python train.py --activation="swiglu" --norm="rmsnorm" --norm_place="pre" --norm_eps=1e-06 --rope_base=10000.0 --init="orth" --init_std_up=0.0605 --lr=0.00342 --beta1=0.9 --lr_head=0.0136 --warmup_steps=200 --decay_shape="square" --batch_tokens=16384 --train_tokens=158300000 --dataset="wikipedia_en"
Each number is 128 + 32 x the weight over its row's rms, rounded and kept within 0 to 255. Layers, rows and columns count from 0. Numbers have three digits each. The size before them is the row's rms in percent of the matrix's.

# layer 2 MLP up, 192x96, rms 0.178, rows 98-146, columns 0-95
110:115162149153132102101081101131176157138075109075158094175180166083164079130175130178117148142127162176114112093173087124171143109112137115092078154156169183142118123053110150124153161191095106125124139099150214058136097101141116129105091093123165090140151123117126147116170118087141129125
102:149123190127102135145127154159129139131123113168075127136080130150166057135155117068114164113127112116097153133112097173129040168158153146091092123131146220077126115134142176122191164139094193134092103162149161121110136166120116090109097101104148112101191111105055124147098093122152163144
099:135107137120139082172131217101165109178101085093091082180074093137141185170118109141118145105113170105119139107127124131129172147101074169115118132140072134153165108133132129092134121198123137142210114174148123127149108165116147170154124150111160120180168158170190143110190146145151083089
086:138139148182134117173157006154144077117130137080131211057121132185148141103131155172163172123187166086154067146070152146140077118135132122130143067103170125113155133143158101083135145101171172137147140102144122181116172121139130143115113117146146112101137079112103124143126142129133138159
100:117123120129141122200144076101188084124126138056158135103081042142103150118154068153096120093127150124102113127173109135104059137111052125096072099124148088124106104168102089138155090134137085124128169143181161150076141159111136164074134114081158138076133160075139128110143127125128104097
100:146097101167173157099069104141144086086114160124102123163138076147128047150119135086160082120105074136131084146069059092126135171122173144147137097098180099103111124139073107073099097148126128155143106108177107119089156141097167119121085099121122139067138120176083126132177085141082091107
105:096112127186116124172109127085110109075160101072119112170120105127103116148182095090129173092175117186095136120122146141076167101148060075043132170111134152179086133136154087120149148150211159135144105144107126150105069088120142100142080126114118125044121118134102130141112145089125127148
112:133192110143100162109124174134131131100135098112126138112090116170220172119112102150155182107097113157128123155118106172131053139105043139052128129145063078092103121135139080126077117180125123098154129137148169089134151114095082157188172160132117094151110138151156118122183113128165106107
096:147139155090089167124094108134123213145125187147171189102136096117147187143091174123156150145135085138146105135165101144059089172094101057136140137123147180095117131111096205111122184085069170077180128095129154143168098121161169160139100141107126168164129145123113144130136129114127093132
102:182130114102113103124136122147159076123173063136161164115166146161118087165116093092164103141185124153118115178159129099141112180112143069091114187144135106158133190156156123161152121167150095062169155077100112163189137091103182098139168120134173150144130127087128151125162171148110150199
096:120073142059141162144112130135077189119067114133190092097172196156107114151137180109122155086091137099152159146108104138187117118113107168161115169164148171125135113113141100117119164106113140139099102190112074102115082094107117102146024128156179129089121116143127067115145102140122155135
107:180140130115183101080117172103135132092133124128122111134151130101132128180129116092173139070111101139135116188213121119169116125147075142107115125189154145119171138116104123133105115165119155145118086155102104132065114126069101067056168180164117119131101155083109149100151098159226119162
101:138084084128114149168115169118109072117178120155162098160115068145134113128150137116129168194116078182117171140104168151143126179103148044176142100077083169124084066174155171108104112159143147100124087113071160106146112085129099101097100102136148129075098124082131109135079159150144117112
094:164170137107134143157138151125139074224169152145105105138175079111133129139182122095174098134048109110124132179177171105166088197131140160113102141115115123131097118134157178141122094181112106091167142147119155148153184141104114101109197140132089052105163154081131125142109124126160109091
112:096158158130136157072123165104179137130129130142111093091084135181145135194177093137117178095122123100125100100106132146096121172104127096131109071140209128136126099139152150127097107132137128133157145076168123118162070151145160167121079176120168137049107093178158200164163055137142140144
098:128171133096150096141085060096174106174125069106126127158168132075147142133139081095131130167054101201133114133154093157064118132081153115155118151137121126080109171114089142127109114180089194126138158122161129075145141178178158143124101136159154100133147161129121125141172195066157147135
093:062102132094089111119093103129117086165143072164111107096111140155136051145219141180123056154124126116121131201102122108144128132079138131134179086135157126141194142182130140116132131140150141181115177101168147058174142097119164143117137085122143128172151153137119064102087127123113145117
099:099140110076120145164125083135132173136202159163123074175151100135127142134104094091134143107122117146155112133106169102107185141138107119174099149185206121116123098132122108122160120104102118090181192078185172119075152143063151180155135112098091134071114150084105119089146062123127164134
106:157135160144142126127113167187109124148107084148122129119115141191081144189128170121108198096132112156133130127160201098113070157134138135133188115112098200158162074162117083177169148141127129152136142138140159087091054120130083150095079176099162103134101133166113069125135143098092159165
099:131079108182126140137149169119082157156137075087151167116094079116191186168102094122127120176142134143169199151048102106144132114132124146125109104083193090161128137098102148151114135148075093153149119130144132160134122128124120112159190166116064164104105120113135188139138139160127137219
092:143130104142175110095153136104133131098080127145190153144102186135139169108149104135174213092090144119093143111077168119197138091150203128102140063128114134060094128154130124100081077153175167184134148157096107136123107043118178114114109112126156115125120149110141146134164095119116094162
095:096121147171114154193119144090087176113153177127096101148107118092142109114172150190118144127154087134140153117178105143072108129113123140172151190177178111178132101106165161144150128121093070060159087088124113142123157197170127114181172167133156120155108090077114061115153141152130156123
093:121136075085082168149144096179109119094115062111143080111159164127107128144155144185155186103209125125163055168129088072158132114127166099089093092153164121107151122155163172093127163152132056148107097129124131099093101068143095115091159107112133182128148140108158170150136106087135142130
099:107148169000124147099173100139080123144157094111101094096154140092166192118142106169104125175153163123144155147125139095120127099084094071159120126132126142148116156080145128164123116134161127083141155118118116108128191132140180117135134149121091055095133119171080106053146148067130138130
103:103124152114142161152181141089129083086112135109102149132116136140175135147181161131150074155081190172063072122167121102131138108155118139087108124211148186086196154108119169115124083131158119077118069113111077158071118101166130130118115082161118113180087081124118096110110102130128161123
098:143145086108143154107125104159188091116131157078157161052140170127137152106078127135180161121195071171129147161159120189168186137162105072125079099127112103080149204177127099146115133145159155128129129138103052143087127154097140100153163100095081146149141145176123134131106136121130083124
103:131109199114131130089159135122165155129104055160109068137166052133172113116153125135082110140141183147134119119163108138069113122137163172163117105110084102131106111140123184191135155131111112121094101103085099162143167115113118126160151123113107119101132087150173115061204149214171149160
108:144172163138169124107150129095219124149142154105152136149087145145130129141135162143136093069132100099149070142193129105129096157132087179149103136164137089143099112096095128035141166082148087102105118104101141144086154150184121144170130127133151144167136099112190141157159096144180038126
092:202137137137146156104127155142161164153188160125140089138116176141124121163091098168140169144059121162147193113128077148150145139091159127132138108163172156111149151096163174129183147153139151151072159049166165139164097114141114199128116120147151113183139165103139084168151071109122184125
105:105129144108105073087104142129086137130086113141131111152107106084107142113137138131175107130200155084139102151208146081122128200172174112085104087168111086169118075116107091071157125159142151105138129116124148131075113087112163120075197181110191146173162148099150154128143172142114150100
102:131062077098110147145174146170129155099123148117082141082095128112120183118108145099129121121098155136141130117153148094131166105130136188128126131113078116138118073147130109091108134114184052134161110156092134110131204079117149039108161038126140068157174129106125089115199104118141121127
104:155121153142103153150122097124116091136040068132127106120138117069096140133136104084095186116102124124144113212147156138117143164182183114113153084119161111088181160137106120136148180150132146094114068114160156136122145178061122099093033125120120155082092146146166118083104158120113156137
103:118150093091162157138117147145168140108099141161080100119129053094153131104139090129088062136108122171140137158131181079086138117137075172148115131115078121051196098125151087147133127092107192159170089183107130079126093143089094089085148075144121134157115117122132111140157066090143089124
095:125095124117178132117141172154114160099137056129119065141138096156127135196141038096155159115150150116125158091106199115103155171095090084148076116112123131203055154108156195174161069112145113090149115125157120116137103124140099116105186171160149113113141102100095156139146106120137133131
099:149140083170131068160128077107108168164143105095168163138106120194150141128138119074219114136086186136126161095135116117214115102112136160130108094128108158142104073080173085106088140137178148133129127107083161120150145138134115108156072096117111105100126080157126115136177058161137152093
099:102107142154143099123152098143151115109073089138154146095077089156115159175074176119180099148164121124170171105140131177127144104155145181100101086137053108117097126199100115159107125100212158123152187126103109115123085134096164144157112126131149133173158143174160200157153122126077172146
106:126135122067119119151076136175159137148141102103106176120113136172079096210129123151170118131106132141096131121103122120197230178136117123123145130110128180104118166170149147133187161157126047062133137145133117069099117104162169149159112109137111114128169127167165141105154171129079113171
115:142128111205155124137148110158124145124096170084126139107138107150106112182126143107086104219162120124118105158177195113175130130116104131106172111092093117158100113184097153090166166158182130129129159219060164115122110195075144135139086137121076119127136089135168120132133162163154146131
097:145092149119142127135113097115129175132094108159129124108139153138153149182186091137116145120110126186044117158115119085157147136127144095124075139094081109107122122139106168147148132186099206168127228141129124069116143129143189128162108076092122126109115144162119205102105090191145091095
102:179103103116155166096163156113118165102115103107167212136118127131156084098132129117144160123079128121135174151096145101130131171108131076130160203120167152162136134073175161142102174098135111040102089154088120153172153164139123091050049084088127122151150128160109109117149139120160116114
096:121221059113112120090101122127137083117107149147153163134167109154111144135144176155113157140117109145077173122155103104182098106115124176165129116111063106072088145106138091127111117182093114142161120153083187081146124165137127122111116160091132179110161188201122163086135089191097135126
094:145078151085166117102109141104150143146145117173131136113138083136130178150108165140099148134085164188175161175112120156125180150139101079130154158182118095136098106125081130124120106119085090059131100123085185174171141143136153132130119110193121227112087169065163177126133115172126141097
109:169129126163176137078180133107142104133115088109137113152106197113069161156126145171125142102100118177168124147204107078183119078098095075143176120161140114126160139139157159087113059099127131129104122067058067076137107151131086136110154113149127140123127095130160140179119166084089137139
097:135151100143203110075155110087154097129091088087165136122129179132154092169129125183128148137132086113154152166133125099134156179095154053048141108152133205111176110102127193119147169140141155073151127079145112079169125094148172165166115120095090155146152087129116136158096127124130165149
104:138218065136120149131111110118079128090131128112135085147128177108065135134120134113123092169114159120149122133137126069124147128164078152197186074134092146111162175121100123120117077172165160170148112150100126099075106198134097099083118179119146165118095092162117132047138134154134155100
098:081108119130086156097119168131151098074076114081131175146171169130120221094111189124080116154105135098145104113169139098108099086149092134205136105178120092059117107111150130147118156162155121135125113050165121117123159127142138103137141100149132164183128127107049088157177128141149117119
099:091153113115188100155095148106149090117135155178118133101107093087095152111112144146084165093160166108187169137072128092199140128163074101141153214116139125149086170137149107103100108130155117161172096104208145087144115128182171206163158138144098132138114113134107118132074134104110153132
094:135089170182070150118152110141110114171110209142078143150188114101094150126122134125104140092186156095107139108164131123136169124145150179155120111132139116173113124201138089136092139136104098103101122160160086121138184138071088195120109155162080112099121157180116089094092100080152064164
088:180106134183131142132114131187119133133117194190177137132134110103146133100110142108106108152114108184050091144152145153128127133156163107161172099158127095150174047143104127122147208084060096084087097108148130096118143114175124120115131186135122139178085114141138113116124187160187097140
# layer 2 MLP down (transposed), 192x96, rms 0.485, rows 98-145, columns 0-95
106:184113109099090138095111135107146122149086105122061130171063139129112112132184195174112119197124132126140150157148137114169125106013124111062113159153143119110100141084124122114137121193111127144186130090152114089078167133124158133163159109109169125107123172119135081096097168156172141108
107:075175100095103186131055086112121113104122125161128119116128150124180148098053062115182143125158134105102116098145155134163107097159118133153121126147082143127169153115151140176139151154105173163158100131115181144137082104135127075087120094123128079114127041137106107135096082148125188049
094:148084129107113145122112104090170150133109177074119143146111102052158078135200131146136182142118093140109162110102179177118150121105105137125140148114089158067163112134085147103169171137113175108112147131116124077126153168102092208061082124125135108160163091192104141095121172087111104173
091:128110088130111121098114166112085172173067135183094160129088103152180073144020109092168121155120127150098123127140128081125142113104132121133118213165137110115121115156134195141078089170145122119099156132104088122092109082159098090110141117171094171067118091127147174084110136134113119164
097:167156200172133129181150166132153165156137127101146113127110111126110135121063094162130153123154117123119111137120191126000099179123146132097140106146186161156121071140091073090160168134145148129117213104147100127099101165139154161106114134118137148146179132161129133142166132108178136081
092:124167182140071089134109123114171113180148111145101143126183112140154110137108067136109145172148157133152131077115135115185123084103155077130126165118186166091091134130145104081146134168140085122125163203077157112151108158178100125145080103136130106156042072050119152115104138149124096132
100:135135146136096159196140168127106111123192141124106123149104081158139114138171115089126106155185140193148135080160126152146167122080117084141140035053140113091100175119144082115120133164133120104134135183180141147112093124142114109109088219127090144079063119140080168129129140143123148145
109:113132152110138112084089129120118117090142114106057081208110089120144183136142096125148124128062136181154159083090104113162114081122082124127160143096140142223080186172139113205150149132134136098122124116114149104151107142106140151162082148085136089117124138147073086114152110132060165108
099:148079096170104147107080121112191080098138048135126116082153113079141109042135109109118200113154126188202132110118123111149064103129115141129140115121134109091082113141153187146149074148113083130159131164149126135148123110100124115104123117173083162081119078147151096191111172125114139100
102:177098130132199186125169077168135065167106050154073109188162098167133149104089115125188141129140088129133097100125148116105132174127125109189180128150111172159127153109103151101144167077161170131134135137147116093159047144100161115109127173126131145150080167162170132117102111146107132137
095:065152112121114163121107125182094117140093191201160116126069130122160110128092102146124069136148119174095092138128163094071099162140140119038110147102142078132147146126131135127123109134162166101138131109130130177148145091178147115147159058143077092194171113136111150147093159153176127192
102:113132136116064151154122091229120137130140159141118152104178111177151103078187117119139082068135161117127109155120071132072066172060133099101142144153144153136068108152109106154109143122156135083093166153168139139112158133117110186143130142128118132086120139080169069114075160123179130100
094:131121144129163130129142146113204183134129117137184103127179151159128125081207140152148137098162125074163142078172171118115078135104084111092084079138153169123114169084090146117191129097145090139152171122147130101142199186117132110193173175171102137116123133145107150082110105149091119150
098:100139121103110170146064135092100069078120141103150081183166138136096090121111126080166135107090137103070139145172183160195145093141130134142105071216129132162145133134077119128177120116155133126127159155126077067109149143108134125139129172115154109144121121123140141168211125139157046123
099:102103153177147110157122169125110142116126083114144138133185190158127174172175100146113182163138125077098109173105169162097118178148097134131126126140099104115089139139179142045133114145103136115059121098125167088164159212145120138167156125137105065128143146135113139153197108089178097088
102:161118095134166220113120180117119142091139096097118143163192140104106093127174088105153093128081076148122135181101142171101085159119069117140163132089081092146149167172124158168109126153091105101163139158134090103086143088138142148149092119186123109113170174104161075123098149142135168194
091:177117129123095128120110127088163185096122106113136162164172178078129158125158108129155181149088119129064134118109136143127128162121125082072153236172105176141083139106145143187124146134153112121101134112131076100155156138157158124162086121143104147130131142170170182193157181196132117089
102:148139120155142126120195146089102124147096116171146060132114132101153159135175098178124145090147102078110126156091130119146167138103073133063064180220124098082107106068133088121103121112148090169158161103126204149078139135094165143131148124091144151154167095137142111116118085070144117136
102:171205095091091147130118143141095140140109148074143108170107184147119113165083184173073136130070141126187133114141150140133085130114152119131074117124115170110176131134143090147182147131147207151205114088152128086133104098132080166193092105126126164138146147111098057114139125159123151127
093:121114176140107057076129100146158117108073200141089141118136144097221138113165110152165148065135108139132130159158113164147097131150148070084148131168105152109115157099100185111134120141168098137152129101136173096125137087145113098167039113130157118130078122185087129131155193134166139123
096:168143144093146101098116153098109143113111102133161119126129128150079112094085085129088123073181122130146083124163082101164096112136123107118194129127140090106184117076137114125151147121093131155040104121162163137168132174134106144201126131054165120087156047104192097120161090146170140156
091:145118098112167101147117143167124037148145168134125117138097161160110216138107112096170148146118139089097171118144195139192120120040160099122118105145132134151183176133135060076131138122121156180145074121110119061087112141113112073139135115175142161099110112175103122116134125138124154171
092:080176135140107060094073170120154161109119156119093141160074145123127136157072127098125091134171120100112114124150229135130130142086102108161128146100144132153104141111148146189114159130152176149114151165130194078080162189085098145125122165089180094144141132136094188117081183141129146112
102:076109104100124102208115110191117162101123124150110055130120126103159140133115169134123093086147089149118145141151215113126164154159105121156128121092153156156131130194162075098073127054158153148109121169135081150152127108091138127088123067108150108153083188129148107143174152123151193122
108:095081141085202204074141104075141137098086111113109096177129095130178158155107095091123074092099159165136117073156134086107122105136147130121106050118096155111125170093162166125139183111095114100135135069112124123138125096132091154073107148102096155175157056142140121115117116133092139085
099:106164153077155102112116135115142116166116106056107146084117092149142153136100149188111086115123094128169107096160115136160132158130149184161182148164076149151132146200105113117131170143163106079108046135125152123075172141099034125110103119131058109128112100126105116195113109178113138138
090:131062189144121102115121148098143173115097131110151080095107128113098101122159135140148130062147119136159168158170154092148141087138142161106136114167164140059155072059104155070176092117113148168196081159151102088157206144169144144136166151142135082121121148115158134171079148121139085139
105:073114146220079193172090133145122143159174159140157141126156142181131139167127135179177148115109097128138169149203177143113124161127126167153110166165139136131167082126124133107078114123121153180154135124131171104083185159190138174113110131172176102108114140102128103132145048149137138116
095:116094122129114144139103111095136097096114135133101160157218085089143155145135096166172111082128130155126180037066061195124117108070131119097180101099139165120088111153168160137162128151172104140104148125187117148184138109139172153118134131147088181102166139136174182108133148107122117127
109:106109111064118081084145104069114137125145100180148096162098143107081131109098213102164122084119122179109183126097118084186113090095148155109059111160126103122118112122114100126166130158153158146118143118110165157110174107161113096143102142132180200118158148108101115165202158085080138152
099:100126186110108130127134089130194147087097179096081040125160125147144140148106151063170094104111209129138153131134158132136124105081085115099146167101112192124082119088086163121148115134144107153121123099102174132107200110086152089114172087129120100165108130159138091180186095120141124115
106:166119137102142080059099141093130140131131158155095135198110115096162157138108099105150124169149099187124143095068094089102156153096154107150178113119154204155104208146089103204124140160109107128099155149103136146125136128111090151085073159148079074125085086182099111120161115137150120134
101:127099047128146149100141112169134095141178201125151086133063132146155149151144142122075172152163127149133132158096143097123099129076125059138141171124155139132155103105162132093146123106182141129135079169147191166162119123106152105171116134136025111117139105118127131174066085132099171083
094:113175076141152140186155108132118151169128104110130168141147139098104168127148185138107167128117106133073050183203151091103135090171170218134165136083134099132113095144135144150151154128130142110070128126125116145118050110120092125097116109134109078099200151151128120093157111114061142103
091:137081164146088171159181168165119080123118104159135093114101148133157172119235103148126191140158103160065127135129103164094143128183119174138118135146118115086140087094129183143118084096132154070110134093097177167143117143110123151130160170126113107170129193107166134137079175136117139184
104:178108159150140153159133145138134130157097111132161087127131114154087145127191105102118145113146138093114139154184160153138100158135106092154156090151115147109074200175145106096185136140166147086048171090076102069095098126185137159171166183156093155172171118139146085115125133139164083173
113:177107191117113123104105149097196142167084144057169102212107153129105124122153106198129065131183105083084113148163099118150154143104120148137137169122116162118128134151128139079092121142129126109196169114152129112061079139103166144142133153149085137108078187128121127158127093155168094164
107:145113158197155126131159122097073083144178114066123100166075088144092084159151135124131100111131130074105092110124121200133093084179171110131168077083162124115136097134099150169063141151118136137125100151091143134066126179176169188100091114052148104162121112121095110111125121114146126128
101:149113152082173100047154149079164071095175068160094177213118148134126139102130089148176119063143168130168067109142098198096141096139135143115108127147169104104130131103121144099112157136137121147106098111126149102096159067112126129156073201102128157140082135164148109134149148132144114113
107:181169175150166124147133143135105160144121164169186220150131124130082117166057119137167153160143092107105165115132171110080091176157072103185128109157117166106130144163115220120166146107098114097151162180141099151156148145108095100120158098147114109116132133158115129103133153145149198167
096:177091138111136097168132089145170141124142157114096096150104116099126107116117075111070142144109125096182087111092128182129096100122118121113073105137135183153134033126139103082185106094129170172144068176120097133216108141109103092105139070131105126158112104126134088145142105099054155144
101:127097154104052112167086123079157134085132176123093162151193123058158116147103123170112154090123069106119103194101173199066095085178088123112095091115151127143127157121123150098124161114150086118157150158107183147143129157139176173150145172160132125155142143105103136152172137147079119130
100:173094143096175151134123163108112188119136153084193116112153103115093136195154215112071067106120145119151131123128090089099108112134102200147134152103087094150122206124109081121162119190119137172189152178141101154137099123144138124113134168125107097101158148090112160107126099090091148152
101:101053206147125135158126120156176169113113153153132136082101108154175145171114099114135173084113074108141157120118163126136144091176095132118140096098116117130107094080131091109085116130128076112138131186144114149076102170055086169098160189098111145163145132130100182086169076133078148103
103:176141122140156181118101082099142114103082135119109106160105141121118104142114110102156120077135174043165108106162116125134162127097150141149132089098093084105133146121145154155154123167051160104149097090157081156098100110124147140069138176134144172173023059127150142100121147132122113054
096:150089130142099167146172106170127169090128116140043113158125116160150073126068093130119179118155104144130158149150109116151118152126142162140156095097144148175138097134066123118098146171082188145096170141193117142157081136184098154099129164110149165175138148114148123113091096132053214127
102:111130114084162099129127105083155129067137143118115115145149143088120085098155133142197150175138148191132178121163059141074152163135175157131112136100131131151134136192163107096130131113085147166088141153131162164118132121168097107130169199216107147133111106155187090125125087143063127182
099:119149188082147175172133140166120111156126149125082061093132171164110120164216136128106072120144089133147146130133121106144129125146163138102085148134099090100110178119150083162121110066127179101221107180092111154094141099111153191100138158127150125199132176091146145148112111123101106120
# layer 2 MLP gate, 192x96, rms 0.185, rows 99-146, columns 0-95
100:110137127099101140108135130104106131152110115163182167225138121169183185108063149150111044120095124163126104163104117121159139157147099166152178107157125098131147138108135103140150092121104089102175161110152087090156072144092129123165134138083137072091126129076097081145155079086080160096
097:109093133133137147122146148048162146133135051138101076204115110154154135131097093120181061120164136108118073073065137135069165156137119137102083107202111092122101113162168108104109143134156154082149153110141107092173096141153071122113123113172116105155198149094141095124153138143117138155
091:161121097108114136119083165164124139087129164086155139181105134146105137161169150133102055207155091140114081130144161086125132129091148169142085098137082141106111118075157153134138115104113157151112186171089087170128181103117108082164168109087022105149132120113129095101123161165102103168
092:036121149149110124077087143147100137150184120130141116188083127090099173126186188146138148108144162136094113150164125146175071099118063103155133123127130159193154084143184107147145137100168129153109182173120155183095177081124131142078132138102099120157118126089122151107117127131122096064
106:119122195176149149185182146127158156105084130120065134147117091149162118140197078153148146145126082125086116082157086144099133137042179124078114120106122106129118084168172093087105134139111093108120099074150180113117138121140138150088174164076122129123129107178143124153113146153173165190
098:092105062116079123132117109091181114097119139189114075154155122142175102099136129153137163120120151131153165150115167127175056118116115137121105122136078078147157134086127135084108127128169122131137125094205179090148158119132138131142056118140095175138129187065052094160147129071130108078
098:090102104127142129067090130100120149106123150148099166132081140132140220122171155133115143102119103172147105106114071106162081113138105141159126164132104105121105129176116169098131198145091154119129165124173077068175136117086074093130182175178115055121125151081126070064134137131143120152
097:132135108050096098134175126158108124180150123142192103115158096121141155149149094183118117136168128149151123123122184186109065091095119153104152166133114095144087069067102211140147122140075078107119140121156127136145170119160131107101133105119111143120179113196048132172084128106161140126
103:093103117110186116148105136113131102098104134104127106186109124133141124105119177126100091145148110144150208136136098140166143119126045115099185101131140126159198198077150187146148143079096100141119117173194166121133094138106159188065127153162123124172172161155148092097123182139100145105
091:184110150125118074078118115126142104069136117116160137100106108120155132132156152189153127082158139146093149103162080101121150158172124131122137103154092078164107105097138054106100091216141107125119109168105138145119062116114139085180158132097105223123057110093105149119142132066115145110
102:148149124087127154089086138131081157109171182125196136193082170150092139190138197140131100136169147156162096120125178132103143172070152083152137101167185092073140128146146123176118156092140128097159154080136170120115104122073127119121131102107112155149158106134111051132121203132148121124
092:116111140096141168082119172070106155121118139137148139151159135131099090099188048097144147101182147151133139178109171115151182130138122131153119180119148139105186074106100177090152165165132224138152120155179160119110171129080100162118122129087131147067149131148112171179155098095097108143
099:124103140139139170121137124142172122167165134145129091156119108122103138159114110167166108187125092151129156091146163166126094125186079106130109106055103108110106131126119111157121080083103147154134071123111094162133163088117105125149081121171080186092069056177141100167101075184080162067
113:112094129144150106138148111160159152097080100213070165161102172118078102092103130153075157156209142118111091136091147123137131140133148143124159140133110135161096128114136098143125177132114150183200175158124167160151108106153043020144142141112141101116171162087140109132123150132134115136
099:089089106109118066111110154107171106137152099092094161164106182139159146141068108140135117106110143126063095157146126158071124121077111128129152081113128090113228112144123178100094114111160132130105096061136096143155136147148068163167148129135154193118044086160142159145134144159089119113
094:133165178115136069120176106099123126123115160087134172146112164110079124136092073149153144112108116167114101151152132154065142114109088077175111086095126152077111148135065124129147126167095160034077087140101085129069084093149147071185092158098175133149128125146120116142093150123119171106
108:170094187067120148150088124234099117113159118141109181088163099143158062197182114109162127125132170153109146127143106073098128141153131145093128123090079131133153130158158152148062158135138154174117153152169121111109165126125074101125098098122106071084146117096066144128099122115089133146
103:202167116097143103137178074134156118128111081194142098124149130131123139141092119117172159147154085157111122124098085165122158174140107210115122098098064152144209143111071099170129165142095144123144101118108136172104132129142089117105084118117119078153140120122151131100161071096180211141
097:090131112148136095132090199139140154081115153160108131111044121174108190124169123139158145140156172136133092133145108095119081090164088163099132130125105145122114088174188135086146090156135052139158150120090127173139207120148150105130069131101109110159112124127077195103153105085137175095
090:149155104092110166067134220123110126142055114102107124110172190174150124170138140103121091026174125080136126149134134096128119110120128149159107146170154130098125098165119153118092188110125172109141137090150114111116163188135181108137100099134177117108094114138173108152133116174097063154
097:130163166155080102116085072134184170133127131084144184116175082111121129055042119079115105136116136117097149154064110120179181118109135125134083150075150142088113122174101122121118150182144162079166100093150150100114125154185119147088126142142134147142154145160151115082103175136192102133
102:112159184146101117153160105189166141069153182141132085139136105137137141147161172179144140082154140134157156147172169162156067111136138107093140104125105094136057150097188138118099126089138105170116189204105145132134135182120103137148117100075183164168084096153148125081074150141122156129
099:169139186139129114088170078152132146104116136175148094141198087134093155162166138161063098118067154115145210129142129157120122090142150113121140127107142098092135108160149118135184084207145132164128144060115144128109126114156131132085167176094166151173107118166107155150095043122100105139
098:128156108129162108154083195155140121115046106156174159157084151142088112177126129198146172095140119070097166157117073127147151143090135106129131202159099091159146154191100099152200121157144136109183145099149123128117114100159159127128125107142124144102082193139094131095080159144098106154
110:124107130135106111061108118148067141151128175107112154136119098142188115128130139136162166160134136173116132126067095085113137086090146110172106221125108176116126141188202182194134154178116121080121109167173080111158109123189112147089114150090112132088077161119124113117143135099174118105
099:144123150116058165096173152097135145119149087185132112147124065115110081147147111099162120163157121173098072108142150139091133129059161066133139097163093122109055176134143141140111127168111162140141151119127193142144136063139170123121109093073088133154147131143117077043128120148139180169
111:114176161100128119065110108080121116118121135135128172114168118109103046149120120101117120117119123106154122154155075131111090064141169153159114174094135102116111118133159090085114145086164088100118106101169109083180157154091127137149080132101163164096137099088174089198051138134086049124
089:101173154158135121089127125103130121141098094081069133171166141115132136125142085103082115081144090169077149125109126161139111121104179208167089136169102156184094086158103074152094115123169072103137067097218160109168148128139123083108118083164069145132113117106117138130154120122090122089
100:173185108152122097080121129134168107173160122129127046098124126090133127125070179108133082114175096171115189162106147061128130120120140134088096131060134169111145180179190101106079130142110200092147132134108169173096160138129119159154110115106145131087139158163156180142140128155088117158
091:117128103149087122113113051088147141082180163179121121142117096097100176162104120096080132102070111085167142047109131127065133120118151107134123130153110055160200134118064159063137090163132062112143141139126095135130112177141174106119128174135113136100102137164103181130148145129103133093
093:109144209109107162054097141140111165104119181189063153173136109167170122127132161106142120128101160142134105122103165117133082140129164082124144138124117097130159170149124085173119059180127111089059138207119119105135135110044156107133125123135079146119145135089175071119127157108150141142
100:097090159152103121081061141138147116139090127096130131142117099163080092146085121134137144137119131138064166098140141140076165126050187166119135146140143187204134092216110152115140075097190117087100176142172120097118130120160182099127111142140105161129162187165123119170156142139119104131
093:131186181094159150150088137157079121167148112156176122095130081163112114152146160131164019090122124133112087142106112167163129108120114130142108117183145117091086125180167112141116064160123159135136167124141128132086136104122127095113146115134182160112144151174130101194044189114163083142
098:125158144156125155161114087130134119120146105162074065159200106178095108113145139087100144085198139078180144188152127157130136056101088148156174129115087127089140138118104132110114094129107116147125147136171096106109088169178128079137138155051139199121171154128125169098170159128111086112
103:080119074144183047135141133081088118160153099073138138147127135144157123111115161149119148145153162127104134120151124133115165090128083172070117103044070101193110083137132132097170148177130152174132167113125094094102040116129140128110129167163173164117124115111155147178146150130099158182
109:114078160151099171168176103127113115069163086110097130112150154180135142164135093116184172062190077142099102083128120108128133109097112078115120098044177107106115135164179135107099125136133151162156143145189096135176091172141105139191172166144118143154127169085116118113126117122089157096
103:095177116106130164160112173114137115150078161122086182091168181139128160175078104151129129147105161169158157164112163103140167104137110139130081152125068158141160156127081154164204117145112139125073157127196146097183120109136138059143146111184154079106106154111191138108131153109155140179
102:162164119098135075110183083124104065133162098135070099144159152117175102113132141115143074121101104206083135104082152091115125157090124125118073094123130142095152102154137118098127163170176096162127089115125088118123173091129161162080118124129185152135084063124101142113162164198129153188
112:190150156102127154097100146147083170126098124195108173171141107137131122100136094171139113145107087127098135148159132123109182087098066152189123122147105199164184070190142152124180163165102113144124133148115081150137101074094145117142177143172167148141109112113148130109148070125067130181
094:142151140168118135181037116095129086137150128118090165152140148113129138123146085128107114118138068126102119123127135122144052065143103143160131080092150158068128148111096085109099155123108093131135034130111133095230103144156171059181127106142095136138144169160143123113134118121109173088
097:179099091131169070109127169192188104133112141089111124155108167145074150169143140129081095132193148176127084117128149118125105100161159120105128124069079128113172154170140160142161129133157149162058106090116093168135124145157108127089150143113103078049123167141179150163147147149135148063
105:156202109109168103112152138130068122131127093097160144185106126108212095150155107129074105128039147185140152123108092118111130066082123100142152158136109179207109106119101105126126150146139098145144212138157113118121112108124081146157097143071134154123120114135085111105104076164084131128
091:034123116153087133097089130067117103160175081114147112153070117172156143132131058082155075143100116170109080178150083127087149115095102172115150125117184150137125172161115072091121149122166140166126148164103095140072090129124134111141101098136128105089087148085153159105104125135196115125
099:106145151103088091128141082138138061151100098177150137156112085171118089140154163140145143182178130089162154149118133073145093171092112138122106146113084075182150166174167164157138144110141086090115091074080116161145160098127091110112122072108126115142158114154140165181078098133076057099
102:119167058163136197094131125093152088173117149074095137106138139081118161148141146136115122139131108139152117178096092129130082151109117161124105138113105151128089163164072170102085156203143118082096137166206117087166158128157155119196134124118076125087134086120121121075126047113130166122
099:088159142143132160136101171154124134167144140122165127183140100148127122082140094151175113164093143135108140178084116143170123139173105098137125143147137121120158182192106106145058157095110099112100127149175182077138151099171083055124160167137135055112147149168170067142122132085192181127
094:154087138157144112115140190104116200149174143142087159131177135095097192128104154114184167092107147123110119183123077135115092118142180127128063077127098127157127079106154144109108165105137161070131159122117148092123113072131136123089094110147099068057135081169167074166148088105128145136
093:100145155139117180164197164175116112162077062146070138129131090132150132075130146106147147097174105148144072052105094150167140091136120120133119133171147196153112116151145116126134186164130128134133076144121112112148172160158186075134198157095150146139103119176125129054091124130146145158